{"num_attention_heads": 10, "num_key_value_heads": 5, "intermediate_size": 1280, "bias": "none", "init_std_up": 0.0327, "dataset": "wikipedia_en"}
Each number is 128 + 32 x the weight over its row's rms, rounded and kept within 0 to 255. Layers, rows and columns count from 0. Numbers have three digits each. The size before them is the row's rms in percent of the matrix's.

# layer 3 MLP down (transposed), 1280x320, rms 0.135, rows 724-810, columns 80-159
103:113137159147107130145136110141134139114103106170109181080122191137116152141148163159125166072182128144131113140113120183079155130133106102153174097165107101158122134113138119121110150134091162123159109059148087138104171095079148130088135129
087:111102140103133134105144113153153087058112097110106113187096145126142097110105137074111100114130140130049124122156178106125083108115147125098138096110143180110117117132101167105083144120157114117099166142155088168136178107118105102090106075
102:110153155130123159143169093162164090104127154149112152104168125163100182157094114147035133172120096149132116111086112173114051163122160127119152138177101116153147074105164126091137147133122083094099079159143133189130083093086093078132115136
099:134137120084104115117153167125118137109169100084179137177049143119135110119111134184037126128121131142126070185142142101194193108063113151132104124137112167181149115112119124110194150146126118115096113171106083124172114106197102108156094118
107:149144154126083122082095077149131139103107096156089165101110114144145131106058161183160155213124115154086146117134052105087156177058139156194101118172206141156115108166166119195180095131113112161174103106089118149080148152124107161162199117
078:114124146160131065140159187098090120152113093097135140064112108076140098139108121123030164167134110138156119131113094135157095098155097105127099137109148127104156110121098095133113184143149125186120056142145161171153102088134087108142127092
113:150078124116135066124072071138084130129134154133133113120124127168099104139135110109114132114110153142067147107119127114117148153146126122141177139134084088101084115124051152165155160084156114128157128119162084140113144100141198097105168023
109:110190123113096092092153136072162119118116106163183138126149081172159170109195146110170137123133168109084134112128096139153145115086124088111150126125104149127130140183100120100220114104077188166180123154142100146116114101095117121155130122
107:141108149152117155163123117128146109080171158118120133121096131142132132128083154114022124133077091163104124137102111075159150053155193127125109124135045111150127106156099117114157147111115168123167241138188156103089084113146137153134152123
063:148095129133073133147135167156158120131169147080127128099123119137163189158140146128076066108151165151142143196099201154083117120140132139184127110132117144140178058168183118138128107091121064102134113108147135108189153123143127141103115131
098:115123131110092071129149117135156076116054059156118201187144110080102096138135095093138151050182108142121112139079146110123137069116068115050094148110117092121116170194082151096178127161153100107145115086109078106142112156134080166124122139
104:160165234104099138142054095125102142147065188151122131195078074038059183165127125109107108112175173130127115134131132114147117165117179134101087160155097133182106102091136164132088116058116062107120141144163064143203142142091185149132138158
099:142134153142154095115102119130114122164156143188118119210109111133112132098191148094114110082122168078111119152115138103095164128145152172158063166106159130110128116133105143151132119142144149086122199112092121114120207169104203141194165122
100:114173122110137106144155160177155174113141139100109176163180187133085117171130133118124107144146110137155153123122150113104177067157095068042176107138106072155092124137165130173154174157131178125181119152083141131097122151125151140097079145
102:186121113112121109163123087160129105142161108128136142110180145183169191105157125142084133105045152108132091102181132119128082142113090171166128127123109128057094148179173155149150130117147116134092188150140174093147106219155160101122090145
100:110109145133097068117133116065075104094095166146125121098078187086116163137200151179204171172161134131077176156091144146087155148101160138206157151130098113184142098091048156143194116166127098116170168125190141128137152113161106129144112126
122:099161126120091110126134158149126110148172101099156153144141121085141107081120102161147133192099136172122158091136156145179095118147058104108137118076076100214106145077182142112160140104078135167133122141064136125123125104107131142129140053
110:090150111107117174081146091095159100109147104127176122070132140145111163158123150156103106195165096148153160153110117152154150147139126085127049102170128051167170125105190104159133118148114137116124080158212129071163125122178135153125092149
103:116053147111149098063127118071148083163164202108154146163079128098129133117116121138123063147163149147095134103103153117163077157160212152136136048091145087123154163090156183126148136108209130108184115135116099086117051172135166065106087100
107:163121084149086125170143179157106146138105185161091102165111107093154082127131153145124101125072077105201146129147141133104148154108137081133113116126117127182146123144135186133169161128164130139086150068156074120123158150126166096184104124
105:099147184161106093103153112097161147179111126094147102114140134076121173140062126102151156102175134153152095063118166158124128151112140084111124072139145150220127117138081144118125117115104093119154135161045157143104096147098079100087130157
089:115119101193092133071109135143183116172143118111090095132140162176143098103138162195086182095104129090137134168132172196123093204167122094172118175118159128133106182114063086169170118212094077121115101132161095149179122108124121118068117132
102:114075122116155133071157132142118168106110142156136146187189128190112138135086157124100086112133152110131098055153132124140104125076162134055144081114177106112131169100136096113180139085115061135109078152106164083202133107141232131148124146
104:089140133148125133123166153170085098135124088162155145189131076108111064160129122059085106110170158112050118123149153138097111124108160126108173121139169074114120102102147111161114175138140151086104094141083102122104104110108120115126114131
099:073092182126128110125101135166136121161181169121134096185169091128090109161154175201152181125114203177144158131167117199150093111178157125113122154115143089130078172117149116104135081110137153193160131137155123118164104114104094156146097124
102:155174127134162143111141150152110120078128144113128127080187151120148129129155100104085101126094120132161166096186176158117144181197119127217059122101132142121131112144062103087156107116095154182105114141087209120128125125176135160160117085
088:099065111102188132117156149135161112057065130117094150135138173107121083106082094182104178105130160108152145153126142121165133089146168164097122156082088137161192175150136132139154097138154129074144145086072108172088140165127194136109155139
089:107062180216174149124099143141070116082132118113154156145099147098125112146094078173155133130114105129170110072114117143115101103126025155089094175144096144084129151104169088096093139158114055105128088144139155111152133150133051131155131097
088:108084136167140033105074145140134141156083148149126122196079152074110044138079165082102126079138165137142128137113124131122108092157083123013121113117141133083118167192100131155108109126116160096128164121098120161114134094139122110127151120
106:104145110155171103101147129153101149149082091111101080135134120076156131132151120041156194130182113137127109103112148163137123145159113076226149120148114114078078138144078120122138159130119149083118127134117143086110123120072128133131168165
096:167139128185064123086110078122123107089107138160093110147156093139130136135113102109139128117123117141131103152077137128089105066110182167148130127084132113146161142126087060174131167104159169109079142077186084135101164181169051101049154062
098:101071090071160063130130122165143115143125168121171127130164123082080110173106127153090111147130118157153132130110116116167129133065092114091171114104074163120111085087187116117133083134134115152148136094136114122139096182175108103147154136
063:158132173113105129166157108178122097104098143129080080119101139122170080099047082155111126148094133196164115122083104184105195119086171103087117133086098173173149108145120103076071154153084088136123117161154089125144119158098148144120130063
098:158085163124182136130201166084122119098104121153105132151096113102130182141107102103119136199147122189117131121153095135107085109145187142158139134099058164183124134178129183114101122138067164114115136143093074101133085100145162140119170168
057:109098098161122112105143116173120132069160106085127116186072175161132144202107135124114089139175137144108133165192165099113099050132093144089144103129118100156103106082118055129110148139192060159117132146095082099087116111101130177115139089
102:136133106157109142136119114094110097154128097117191128163168107119180147090136098113150105156143155157169181122070127131170108129100099152106126138168130120093122094103122164118127120187108156180114087154137183173150123144140126117142143118
078:146127147063104144124104092135207158121156094207129157170138140110095121122160105166128126102186120174097088090105128149179145126088089159114124069086179161152143130102122154157109090164175125138129140119163155163136104120158148067185153121
123:053097175152117071097113096132095124145089185104135098065171093122102147121121111143185111184154140174129127162138111126146093127110131048114156122090117099149161156089128068173049097121085115158138193136082106115082080089126148146129131110
113:115150137162172126150165065093148191148140098117118174121091104105117112119078207109134110090073113138119101125125105111092193126062162142159117158150050085088116120153146138175148110151130147086137134125138150124055104118153130140105134194
087:143139159152170131160200119175057112147175152071097084126154147109143122088147140145160124182139142155076152093118145116117069142139121107089152165071115113128182117120128157117143122111049103024157068108131159101111081138102092179064146129
104:125195099116119165145163138144147154131122095080134124059132117110113099176109149123123117128129104107099125123182062140101149115126110166218121136096141075177080120103093120146126123092151106094115177197144148098049142125162142073103082066
076:108117222063141102129129135189139150155120130116090101127175172139088106141123159113103063158124105152150102153120161169130128148181098135133138133097128140092160142125083119063173104145121082123146122059130055173123183095121154173145189125
104:164132147087108123165117153096139175147115179163099118123132126101152104137133145100108121086114165162133094192121129081083114150137031126153075109084168056124117143131117123134116134164153162161144107112133138138178132150148147174175141137
100:120146117113152111117145130084155125086195168105083159122129195153124113137139124136125153087151103112075161120094121136146136153076210144201100157148093078091130155133072114111108113073116119156169149086112064146139175160121100122134152154
109:238158089111104220108110116108123070085166101155091114133078114128138115086050131164053121079120166125096120112119086132125089141125150159146112109106095144111120138096087140145127175133127105081075087093113141177106147093006140131157114133
101:117134142068103164128148101144128130120078078127160095095022119121146127185178098097173095164157168149140133179097101074092147093174109107165178120134144109146108062189155130213134085108178170187168165141111089151113128119204114116170121108
105:084131113126198075105092157100188095110104092171156155113135162113173130111163137125063097160106122098141159166157119133190177068090147099058121199118137127143120128200176124125142140150138135122087125133115106123148137098092101138138182162
116:130114114127136138166089134128152136112119167174178073141073113196131141121192131116189194091092065100121178098131143147113144093149122140124114108142149102146084108115103099101100102133115109128168151083099153125086119098103071132141066144
103:095146115100156123125116108197073079140078118122131179035103093156140066103058104130118104150153142135108105099123165149116163156103106139047120100156142117115147143090155101142104130162107152144083099111107111163092131092172088132127177122
056:141125149160092135178102098145071095115138116129181129090097188187132074143047127169082111133149101178165084176115167131152130049101094094015132205110167159182125129134094186111093131129133116126103090114114131078164148130106160193148079070
097:135112169115117099086131101112126096194099109123153048135148121101096062189079103128085120075156098099144107151140081107085065114133131130072114081103110108121145099140177071151128157169085126180087180153140130189138138103160100109091129145
107:051154167110097134098153109082077181150130140079133142134147115142083118086176141050159129079155119143123168093132154141180157091099132150083126194170156167126152161080111148132170173160151152080079152097098120148129115076114095115097167119
095:184125124118182101135141156144173143052132144131113173111093176131185151105082115123123124098078062114128037070103136154143172146138136127030144121116133127152193093115149148096155175109210131063150093150147134134159141080115181153153128084
118:149087145152119153078139142107112132134068155122115152152154180104158102050110110074049164116083149136188124198063101131140111133219097142112176137116145124127102091125155100107155120159104146131120118143185176114158068143095187086117115130
109:122162126076120081141113082105137110119130126098094138103190131066164115103085150131132160136110101131160165096123146090148195109122081194216131128149109155073092131123078185145119140074173172090123080133143151167085150095118118141166137128
089:107162167111182100107160170106150158179087138134098109137131086128131074141115093149102061146106162153115096120145125142154162134139143155166069163107128147149151107179116114077151065064107114191089146120119192123123084101123128102124118057
105:100157185084064165160140111083118092112072126151099118120142104116096118175096168127181147116122079165093162103129143124206160096199116113140156144129116149069115140187157165090130079110133089115087109099037115108112133165142100177145122145
099:149097146151097128096108126174131095175141151121154108150142113113121154157159129152102095195149106114092110131117079121145154087126164093068158115131130170112093126133082134136179122050132148125129076123183123152107141101114142092110134108
068:166120187175138135115144178172146096151146053117128119104155094123120125110071093139102123108090129146099132155136106127137158117158109130126113176125055131145163099150135082069128123131142108172179094173133115153176129081201144149097114081
088:120076089125108159117143143099181207091122163124112175186131142127123155101183074131027084085144171124137131141108138107187189149090216130104073147129075143107156092123104104151110143153169117144139146104177142099131079134128157106114124167
100:135140061089137163187097090195081169081150083137115169094095184128173102097171198137170128114105130146150136135148058067153124164103076109103102117119107068136132073062123158073143201131058163112133124109129130113087106120150130163094102142
059:153101123109155111122179109145132123088190166073116103091095187142119139151099090150117095115140112150123097167104138160146105099099169147038078151133122177136129125088134070113105085089146068157156087142087102128086086159098157125111137086
079:118114141104144169114103081104199132133104115186104145101145151157122098134179101131067125109151115107119124125105189116121151141075150135069157045154169167135128131066194144150192073113192154147110118132135165155123144154105180102115118174
093:116077159221134091155151154085154071135144140088167122107121125086122112154086147140063070149102092162143095153115063131125139096097175135049075159160106155122211185125171135153136137129119129097148084101160161176158160117148117133135182150
105:145155062153177095148125153143143154124153134144102159153136120097179137128144126080111125112164176096085109115132171169193128042116089097111103123123139128042103142140101151144174119162169096173155082139123150144148123134087159094133136113
089:116110109127124146090128112200154112086037141123076136110163128135110117121130143104071122077133146144117090154130125148127158117135141054032123111179200178105111139123124134140107131147103147122169123141130154095082114140171163129136161149
084:154091119127155047126175138096097147131221115096092110177136122138169099079158147145051091185171179156166129140130123123137157113135073113162152095112127123108172099153131093119076125131152086131101136122082122208127126156181129157150176165
098:143141107091133107142174158076148167147104120130131154195144038200155104144179111122094163134091173124171163123125139159127083090073172127084096111134138091089099154133112054113092177139125179149114190157127082145126103115158127168133147135
097:096098086126089110112090156160195131080103162111166155159134099089098116164162121109112143098139149172185117144131076145083106171127109162134137104089159099129075133068134113127086141109125108121165118178118118121130161137145128174168114158
096:153177162106108121121110083105125106193129157152160076103086117118163170163073172078134128171093136116173118104119165101044120171083150163232110079101095130129172179168119107105101141182129107130069105106149150118125148153110183107125140136
056:153146179151126087123103132153097160125193116080182146193061151149162138174055188178084094173083121163142117190156135149145085111082155121133101144185141156175111062127102157150166118078170097168130134134103085142158128125104139171113101100
083:171110156124108113119131183130157159121097128124132117171065180101143082091115183105099122112165117160163139203129126134120116075159046159082092095109153103045112118111146170128125070119135140105143118133092109155116119157098094145095157069
110:121136154123136091183135117063028086195107160089184105109184132106084120143123126095107130099098163110144087133152143148151040126157143074102109109114074141073093140065130160082161103128145178153178110147109160129127101164224117136152175115
091:093093179095071178114085131124097091105102146123093151157123095134107114114136092142054079053157098179083108149149139147121137125115161121044082139138122087116151111097101158209100097170079174114136112071147132123143173152155157139102128127
097:092227106114099065109116171095153103158162146077073152126128112164148175108124156140086142147147124103143110169115115135124164110087151100061146172241128088095108147135136136185135152095171105160080124099126157126149128104113154089175115187
110:132104103129043073100111193147120134106142108175103103192124128143137144111192104136099127085129165088053138146101169125132141112132101122131120114102157106092128130185082178167124080116171158181153159208131101109179156178105174115165127076
100:169130086093116108149093144177149081175127123128095196117120208154112104118105153153109127107058117110100129208095146162088066081137130097068144156076139119135100119102146139140125130091142151148164080137135085135065137154119121173100110116
099:172122090108080164169196080128095093118098095134146146115158145114139171139084069101172136136167146106117117129114134084173114141113134135175132154103151089101131139120111170130126145137184093126132063109094145158114131176119092111062148165
077:128190155130151101116091105117217154100128137144122156114098124103144080102132104168111133104129171121086087142092156132201142174108096138006165092117145176099145116100166159127113125116155164114129146102163111142128121123151165131186138128
112:086108108087162165169152058067107099156138181104175103130218083120112129118141108102080105060137114079107176133144128166199124166161070104164176126095105137107097148116179047144130096113116126151155147158150092109104159111136100109137093105
101:079116122181091122110104147094134101143096098188093165159162074141145158131080161109117142113148206109140122142140161077157046178116147129118142122097165130087118124164125092130125097095191104129121166088110165074079108145210143113117136131
114:113108136115092111153121184128080156137111109121095129081087141127131160128101150082101153105144128116116139089118125089081122077146138056147126130100069104092154159119166129120108100114192137082171119094175159202157099131189088160124083161
113:221158154105149121131124110182178061113113103131142121181141144112130118115143100146095127129139142111131166116135073155167117094148151078192092093124122127139150124107158104161142139125058125171112131101140084128120158110097126119152075152
092:091144154196150148159104141174119093168138147087122073150080170115180079196096081140087125093142091111089131136128131142126157135116023141110146109095120114153176176131076112155126113162111134157176136133132109096121157113080112127091046146
098:128137111122106194179114152091147130140114121074119163140154077139181130113144064111152151133120110141166170092191146204129145135134098128120141112115045152092198128174120160109129113062181071106083156057122182082114113092181115096111066110
103:141113086167187147132110109108181146137124141117097149138152110170084143150119186161147218182052110158096105150185198143128120134137146129118169145156179154101178132138063109129135140099131120126151130137110096133133120083127151142129092131
112:079108116124131084090083098060167164181133136138073055111173105132189122153067184121122163127130170114115145115130153129125154184118128200148162169124123152086104149122095108144180088183120109092141173129140149106093177164110166131132126169
# layer 3 MLP up, 1280x320, rms 0.137, rows 725-810, columns 80-159
084:118101093160114138132119124095113166203186107208129166146096121150077112108157110111159179104049110122149159125172057155104105148148118124107135138221153069146185149130148079212088135121126119114137114072111149096113095108123184098189095162
115:158113183137123135147114116058089124075106102138084130120168101140095123096094129117128194096132100126089161108132124147179171152137118129098056165111084171099156205083129068111177182116140131107102100181134113150078114148158094073130165121
095:106072163132153154108096146125165033088124121224097145114174159139131125105099117123197160146175105101171155110084111153116156142132110145144099151139094074117081130166094142121104153104190093096125155104145109096128154097145107113189158164
110:152125162123124131157122075123065173153103192147111120161172101128095100117119165184112173144139094118137194140056178156161085097119103171104170111094113125130130051153153149098139140153147147088093132096119080119125160189136047155120083172
084:173126121098142107105056126120129180081133172105092098105083098147126126099147185119126082128202088105117119177136137170110144064161167154180144105096079137129101165126159068048089124090078151121119113135129116106110091187113127110161131165
120:170124136130127107123042132106130111111104161162146115170130110164105120137194113064112146178178127133120099132121111108114125163132072086156113194099102127106086113132150113102183181128169143143151156105235104125145144206185146139091129108
107:175147089146120119126121068163141210107134087081086133100095096170148139135130118146145113102144196108075119081129065053134148109187127110125112108168120119102139135128182128143107193172160131159138146146135102187118113098121104172130130129
100:105133121072153126152139170116115115138109124140179134139103127075149066096163132103162121119092112106148149145143142132118142153192102083149175118174166170074168147064141161116145062119174080132164134106109101173093119099159115110112194138
077:141126122045055132100177136130099137127077130164118111136132116109097165099146098065146106124158082133128119116135153080111137143161079149182126159104109113107116102172188145099085146131162166128130126165147130160091104113096117135084140179
096:147166194135146145104147181103093117138167129141154107065129149140096149084161136160168100174137176136164132101191174125138100155157131119085169076135133119114098092085125157101091132141135087160114187190058145099166105062121161111177182116
094:126169144179136129068074132101109144129187129104109104086162109133145077072081153081156117150177093138084148037114164160157199111039094142121121134133138158113121123161163121125108136121142127136142104133119167141143159115121097090136081154
098:097090134147142120151106126112145160176151203145138134107163125110144176133143133092169110153079099136203152126097129139128102082125156189128127148115146079161073085208162112124092108092168151056122157129109105108159164132149135106146193073
106:209091142084108081080089136101136135121170159156153103079133107120172124168135094121135133162154187129124095108102093162115148113124180178127156181152123085110152118074064092134124154113056139145140113153142141187107071118141137106138143141
094:129061139130151097137092124112131194173119142134139119120138090139185146062129137146132071155158111105097129169123166116133100196136141144175164118142172151121112084064091184077167141070075069106189128086119137134147127165104209177122139112
091:127140092100188154174144180116093161154126080127120148123187107164115116146163100117154152141131121125171109127138125112168100115150096155112159163194132137126107148135146046171117152036138119179106098134140139154140145146121136091141094091
120:164187070055142138120100157162124167126153161080137095098065153130154096122146126126161188087106107136130150096119149083128102125157193104119137134096158096134162093140140115159084104109149123140082166117120127108093114120167115096070132069
102:201129106116132152134135123146078142178120156141113101079149084136085101178094145065112108073122160130122165124135158155119177144082129113106145101137116141131150139121074090120181124125144162158152138155145121117140121043123121105133205157
095:118090121088188127139145134105143095110137143147128066171127113147152172106140084134162148088162185106120127137125106165131093159116049116152151125110081151123139155091164167114138113104096073062093087130105180082132143118111171145148158112
098:177144093079148114114137129121094149123141133066190107150153119140147162109115112113150150105085119119100116142151140134105150138082112121153150172121096102121119072168140118100151130163158128172138162135126113131123141118192110115120154145
102:142106086138199140086122161159168097091147083160112110140096148132114168156158129103161123151164203107109102146225137192103128066079115124137114113095084110179140150100144112093192122134151186128110110139079189190095096111103114092131115156
082:132130122062091127147131132099113143062093135142189150118076100088103143154137132089125116128145116095113124126213113104108091133135110141140116099120169109146103103110129170195129175115111122172148125135088125157125130132125140079153115076
108:147071103127090110158082073130161093104080127192117161115096116123132134105146086087119163131136137092127067111142182131147113124120049103130102151143124113127180151145100196183130109108125113099166145147147167142156165155160161106158131095
112:105113113144180099145091153099099255156099154119171146161108068121106085133133142161131156133145133116110154182187139128164137118134127086112074109141121110146180067188132101147131103092141110111109108142164130069099098127114155116137104143
108:117140090154127134082115174146106170158211118123139105145172113100106180153099155119098167113077148094146151101097052128145140100098082175106109128125090168063138097141141138082137127101146171133100163087131078139140193144102152141084178094
094:114098127095113094132107143174170134158103182133124130126125096149078119146114148140164112064149141110055089103102104103092104150068177126122147130107155101123122110136112112135086082154113117156141089138168067104041094170133066146087105128
102:128104145172065137148092131124094249186151149136143113091119073128112135123155157098147122160114127136097102096176092132068163153118103114141119157143133116108143121114120152130103092113160123120134135121131202139153141138177048102129093113
085:132123166131090127059102110133102136096100091167144079107178085124138088066162145114157099060041120110136175100088100119088118140163129109114119210133152100112121148177173180134099119151078083129126094151106058132123101110108156129124106195
095:101113064096106138127113140112128118060190136123130161092127123142079157112119105155111157100115091124117125106101103165105120143122141110158117145115149147180147110161117113126137160074109077129127078139151108123138172147149094123120129118
101:201195046149101174121095167139143103127081118088128116127126146174120141111134110145126155087118114103137161115152097146111150155121139148175106177107147132173139156083115145145108162115105117157167113189113162141085184183168148127167175147
090:123194089141176097095118111152087154093112150136109123176121108104120123076111092114186112145169127142146120184089127068162096109093145127177135154102118129114139082113119091095159129117150086082146228143140112154127149112113093112181127101
109:137098099188162075137147088099089092103168124127088135125120119132180132081104143135132112142153089126157167117141077149148099173159145113126149130098151122158112084113108110115136152159191123085121168163149135146122157089117119146158093214
081:123122138109109119089158166102170095144054101172171170148088080167070115151217132077144124115123099097137157117152105051111083144182124105151143218133159106119176129125108081123155161088158146122104099092127113139149118155108162091128133185
094:167184212174107121137114162128094122103130083105123149129137180140134137085180105134141150125155112118055136067162110105148150130191137152095116124161193141164155120170122096125125144151111089076100128051135132131087121183093147135198087100
076:178116124081080138132117120118120118117100126148106126150072151113115175105128157087156209129138062151147128086122153191128132130139196114115135090164155134132158163124138129085103116116099162126167114080127133162075082129117119099167130131
102:145136104084113121153117116124179168171133158093119095136037156130108150137124143109109118062101081089124100123185186085081121139179150127190115149097121113139154149133142080126146144061177130097188124085121041117138085121123142128093131185
091:106136095097132138179168134114067149150185101116143155185067151158124181147126184163121125139126082116137150111145138141114100074166080102147127119116147079144168196144111091106084197149101121105154151149175134080111146066156166161186163090
113:088105221139146127175134153095103112090120105091110099127158165126143139138148167146085088139156104127132084165153104170119134104192193145127117082136153078131102110117128146104128152096112143148151141139092136136101101105088094102095141112
105:069110102145111190166105120129140129117121172132134135086090160123089111167116149154123128081035183086059156154117086145161125110111182096168096123145147117080182135097142124085135144124118086067116088130100105093087149123142128107125130087
083:130166164102127110077166080107151135100162129158170112158100078133112145084118079166097120114132100091100127084138131122123145130161107145131102121129205136115108098147194116154124107148166114138130132120135179112131162103116135143069151184
100:135082162175123103134146112152123116190103064144121092138151137132118144135086118139147100174105094067159100137112112104123137140172145102104147219151125108134121126100179115143136153140109119108132130110120134255139153113075116124123111167
073:156143151177110158135124099113107117121126159195131084128143127116123164138113151150128115088133134106092137065155109152168174139118133124135087116099133101136151122160114157173084124076148085132102134119107106084180064152115168085081178167
111:111179144173177183141137154175119172098164139157123177117134120081119144099124121128154164147133170119133140135148177108155099064122082126152141173157105167101078102074167120117154178142135141073133181129125144176086101143087118107096152125
111:112161122139121120119151183124140124089134180037156138133119145133148141087128159106149102115130112167116160108141052120142134168105109143105095160083139122175149139161186117180097148149130118191159174104138124146163145065141152138129089185
109:149096112176122139083080127127193150123106209103134118107161141128148166118143094084120115061095138142143150108142127106132147139120121129152101139166210178086122121100171113165159116165119136173149106084093169146191158130113111122103103116
108:113121173152124178098135175100110170172136133149164152148170136128075130113098110159169118167116143085135101176112156153137105065123128145107079168164172138159128157071165102179117092187087129117127121119174094069150111146140082094095181130
103:168114053129177117110098143185134077183106152180156143164175129127113170096076127125141152168117173074130153131132124110186135047162107129074113165167101101109156095141159118147113132156104120112153083140111087153173123129128133137166120087
085:142187119113121172126141150116146099120104164110090146127067140099061204069138167108119114136121189121138102105115096091099084079123128130125091107194055148114158127142165081088094090149137124148111133118161155095108178117078132087150130098
100:125138170176131128146148153078166151123131129167099108193195149129147167168160144102144130148169097135148122127131156111174111102129177128164161147069162141074100116224096126104176107127173096109156156157139158112125185149087178098110111118
082:160139142147141147107063166126097067173152131115104182110097154091108143120156124130104144093128130110112118113135116103088080142184210159168127137115144113095124135194136061142151077184158140144128139128139155140115063129137136115190109121
088:155160132131123136158064145082190136148176112118133113106147078206115114155156114149126090082118093174119117200100099132085176121188077149078087133111106128144174114097111170082068153098092073080163122093191141146142105184126079071085122107
103:120159116094165193128118132151167138206135160073096109125157110135043123116099156089153141085180167114175099121136115110092143177159136138068096069151131144115222146123166096132153128145172128171116131179169164129178133141104179124091159068
104:066204139154087139123138151133128140186123085166129096167161176110176125090129118087159129107185177136156157169205169103170158109106120126144010098120141090157105149183187072161153188137049125114111153102144121123145114160116080119114099131
119:147165142109162126152156132108118154189123150116168109083228135164141148067118132097114126147099183121153148163163075143073129165158147180095120167180135153126136143167151080148149093136102144140166157112139116130116128165141120111176153098
099:154154150087089165160158160157140158070113128128081147143114122118074184156177112222134145121137180086094184145151088144136155116119073100149101124080049189077057113109132152127137181129125096103118161083094083082152139139108198134123168131
077:178076104106097087130112076136145109062115068144138136161073134144119137114153135082167127130102056067190119086122097111112171173088125055203132130151122074109093122129152089160118148146147190109128130113068109098111150144107092166163098172
105:064116132105113135136059151115153170168180102107109189155140138126091135134106101137120138125085104104135121105130116110081120109178085092093182164119175103190157110159109126122150160106129151151119106093092133088102059145164108087157103054
099:132163152092117147128120166097085100165121157139148172139150143099140165139107114105128109116098145097163104086091081079141142152137152171134093086096129107122085069123171127153075117161153113176126114157079120128114152148066143135145152163
075:150130083084149133084088131108167168109089141064087080163093180152138111176130169133117193130117132149080093045164178141108099124127141117155129133104121117107141118120193132160142094154155123120083133139141096104088151158099070137165206113
084:107154126131171099082112163179123142131148134136170145144148114115110057100113130113114130042088120158132132095125122113139142134150176171142124198141144136158150098132087145146173113138150080187138110185077126150115169088107080130073064147
097:108116178149104169098145125044153164161150158107087163134161160136138125158157125153032129105092161081103121089147182102189100155152144122147146085190127138118140087133057120183175135153151119088151175099137123126180172117177139138148179109
083:167153117144078185130159132095147108109114171121088175120162130074116161059131108071118145104140158143093128084136152125127138158102093082106136078144142129113160177119121212147148135118105201097155167177171132112152218102124132117151114132
086:139128101195124120050186120159091128108078157108124136065129084137093127078104143127131137135131106165145096117109120113110126156123151100144171105090097119133056113089151147168118076072134152212121122154104118110079152136096122193096112146
082:141163134139117103129108064121120219125096138150179153121158118085108147097114134108117109180161106164054145137177138078107139194157098126121161086130113128199128042123055133125174105160125101143164171158089107089075099121094122131115127117
116:154193157151078146141117085105135142120124184138202113105134142160138097125110107137149114109166097176124122109089061181169225143102134091129177087148118101105125105122120146157140158200140110109104096095159134168106062128157098089139082122
092:152106106133095125144165117140165135102061144127207126105125208123167154120148151141140063159170167147146107146133167119127105088133155141098140125062055097177154115143105178119137095125110051130114068128127115107117174164156114061181103112
081:086176121067114119135122118144126124108124127097128116049137178075121097036067099129141121063147130118136154128146105162085143158062144124204174096171075181064136159180147146118117132123067151124138137189101090130133125133139112050119165108
102:107164150169123165127149193091164138153143140106171117120122195135083192130110178101095139187093133149087140088183117098094142112110138105108172140182127167164069120145111123133145119119138113142136147096125136120132101100149117103098132124
094:109169104161145126138162125085104133093141186121095105091134133128105140119107144115139100104180080156126131117086114135223086113136135133126125121115124094146085082107118101154130092118088103097118112092141095083114103140146134076186104120
101:115160106168140143092108115155090138143142138127161129147158081068114089125106141089150166125133105109066116126136106144183140110132128148136149188165122112128175072120104182194233166112112109177120107159115054130127139122116118156143132072
082:107168169067127102092150153139124108107048124145170076136125092135084109090160122079176074087117054112159133105149097051086123164123107123167113097069141165182113141120110082107092148115166147085145101099103110130102063154106127086183069176
086:115128106125160164094115133119109086085149084113099193123157066152096184166131074117148143095132152130142115083126146115126169122133187150167148087136113116124157138111140173076122080158179113092132110090122145095054178094129103141129135144
090:153070139128152150084121106117213101087119136134101100142120142118184112082142132145163117115105111133134127121151089116079062120140133137116096170104168185127114152143104092106142092156113086123137111125191111121118153169079165083098076218
096:158153099147162134175148191120111131107110086094105076116166091164120163088140141157140101135116124132149129123067116150142152128137149055083125145161137103142145163112183144151143088126110086163172078171115132121162133120146110084076117107
099:101107127120137128132151175110125155157161125165212124122137159098103106083067105194151092164147109176120130129153111159124136157163169099136130137139105109184147157101192093134118086111085149151186163106110133147116132160141157108121236096
105:143159158151083128146185138139132111126114097110164056159096152104160155088108081128100179130124104104121112102150150123156128098171134130097155103165143112087078094099137159116090207127150078120112151142136083047178181117134125135076204110
106:131142132172083134110110172128131202144092121127143163132137126111145144131167099139112176052109152128032117147162175156149192108145150154095135191107121131153115187129108140077161090144150108068071136115131117093193129110136116150108151100
103:119105170149160154091122132126131180141188167139139099148085125097106206137203177099140107110158121098136117148121161147115161142170071076169125148183149068140206163125186170126154128165111178060187120134180190102168141132114162138159184069
081:166102120112123123102135079159140132111194086155118158106133141084187172156166145152179128141118133102104121194188120167026145097082120094086161174148105139149141146108137116091182121150158125152127129107104145127116115078123105100106111113
105:116168146143134172114142148114091156152164087123132167176154085102083173142141148127097140132068125171095107111165083117160135114122130168114105179147093119156129131150106088125140061131129111135149133170101112076058126168143169126125113096
108:145162104154152109109140120126175178070140128122113113176116134086180122095101162147091072150074066084134087134140124115110135101083122097125144158078135134111050106101108132086154090123160155149103186125108197147103193168080136093094140123
110:100055123097151161101129153149135139154125138166147091106125109115149142091109114156158084108055134103127119113098136140227079121122093136112124184145119154080135156136180140096131186154139205148125108153082099144162124164154144114167061109
113:150129079155170133117123161113163134085097127185096134154095154064132071118127120172138099170114143123170140079107104180138111130138120154162072077123173114154150125104143117142182155178156106206128143100143075145133109133142189120172162150
081:180091206113135161168101064093116109187124137161104084152120141081114151119144180137113124130123118151119133156102169078167088094101124109168035082118056133168100147082103075163153120171123117123137165129159149170110204144098171115234143108
092:127174114101092081122136183100131176106139126134091089153148138155164094123120125146138109080166079111164178125091136110160129161109098106094144107147155104149116184124111061166152084133105099113158105177133074130135114145081052208116116122
101:118128142150153123099147127150134101142115070170150107128130118118109216129138075139166085087145136161116197141166075169161130112204086126109110148075084117075079113105174136114096179144074115126161127145172090055093138137108098113120107106
104:162122078170146154167164098081153167155130140126162090105064086146089148074116074104147153150166102091148086135093174166121139119091136137097135171130066134131085133148131166079184114121116127126178159078154159140134164163205090095127117129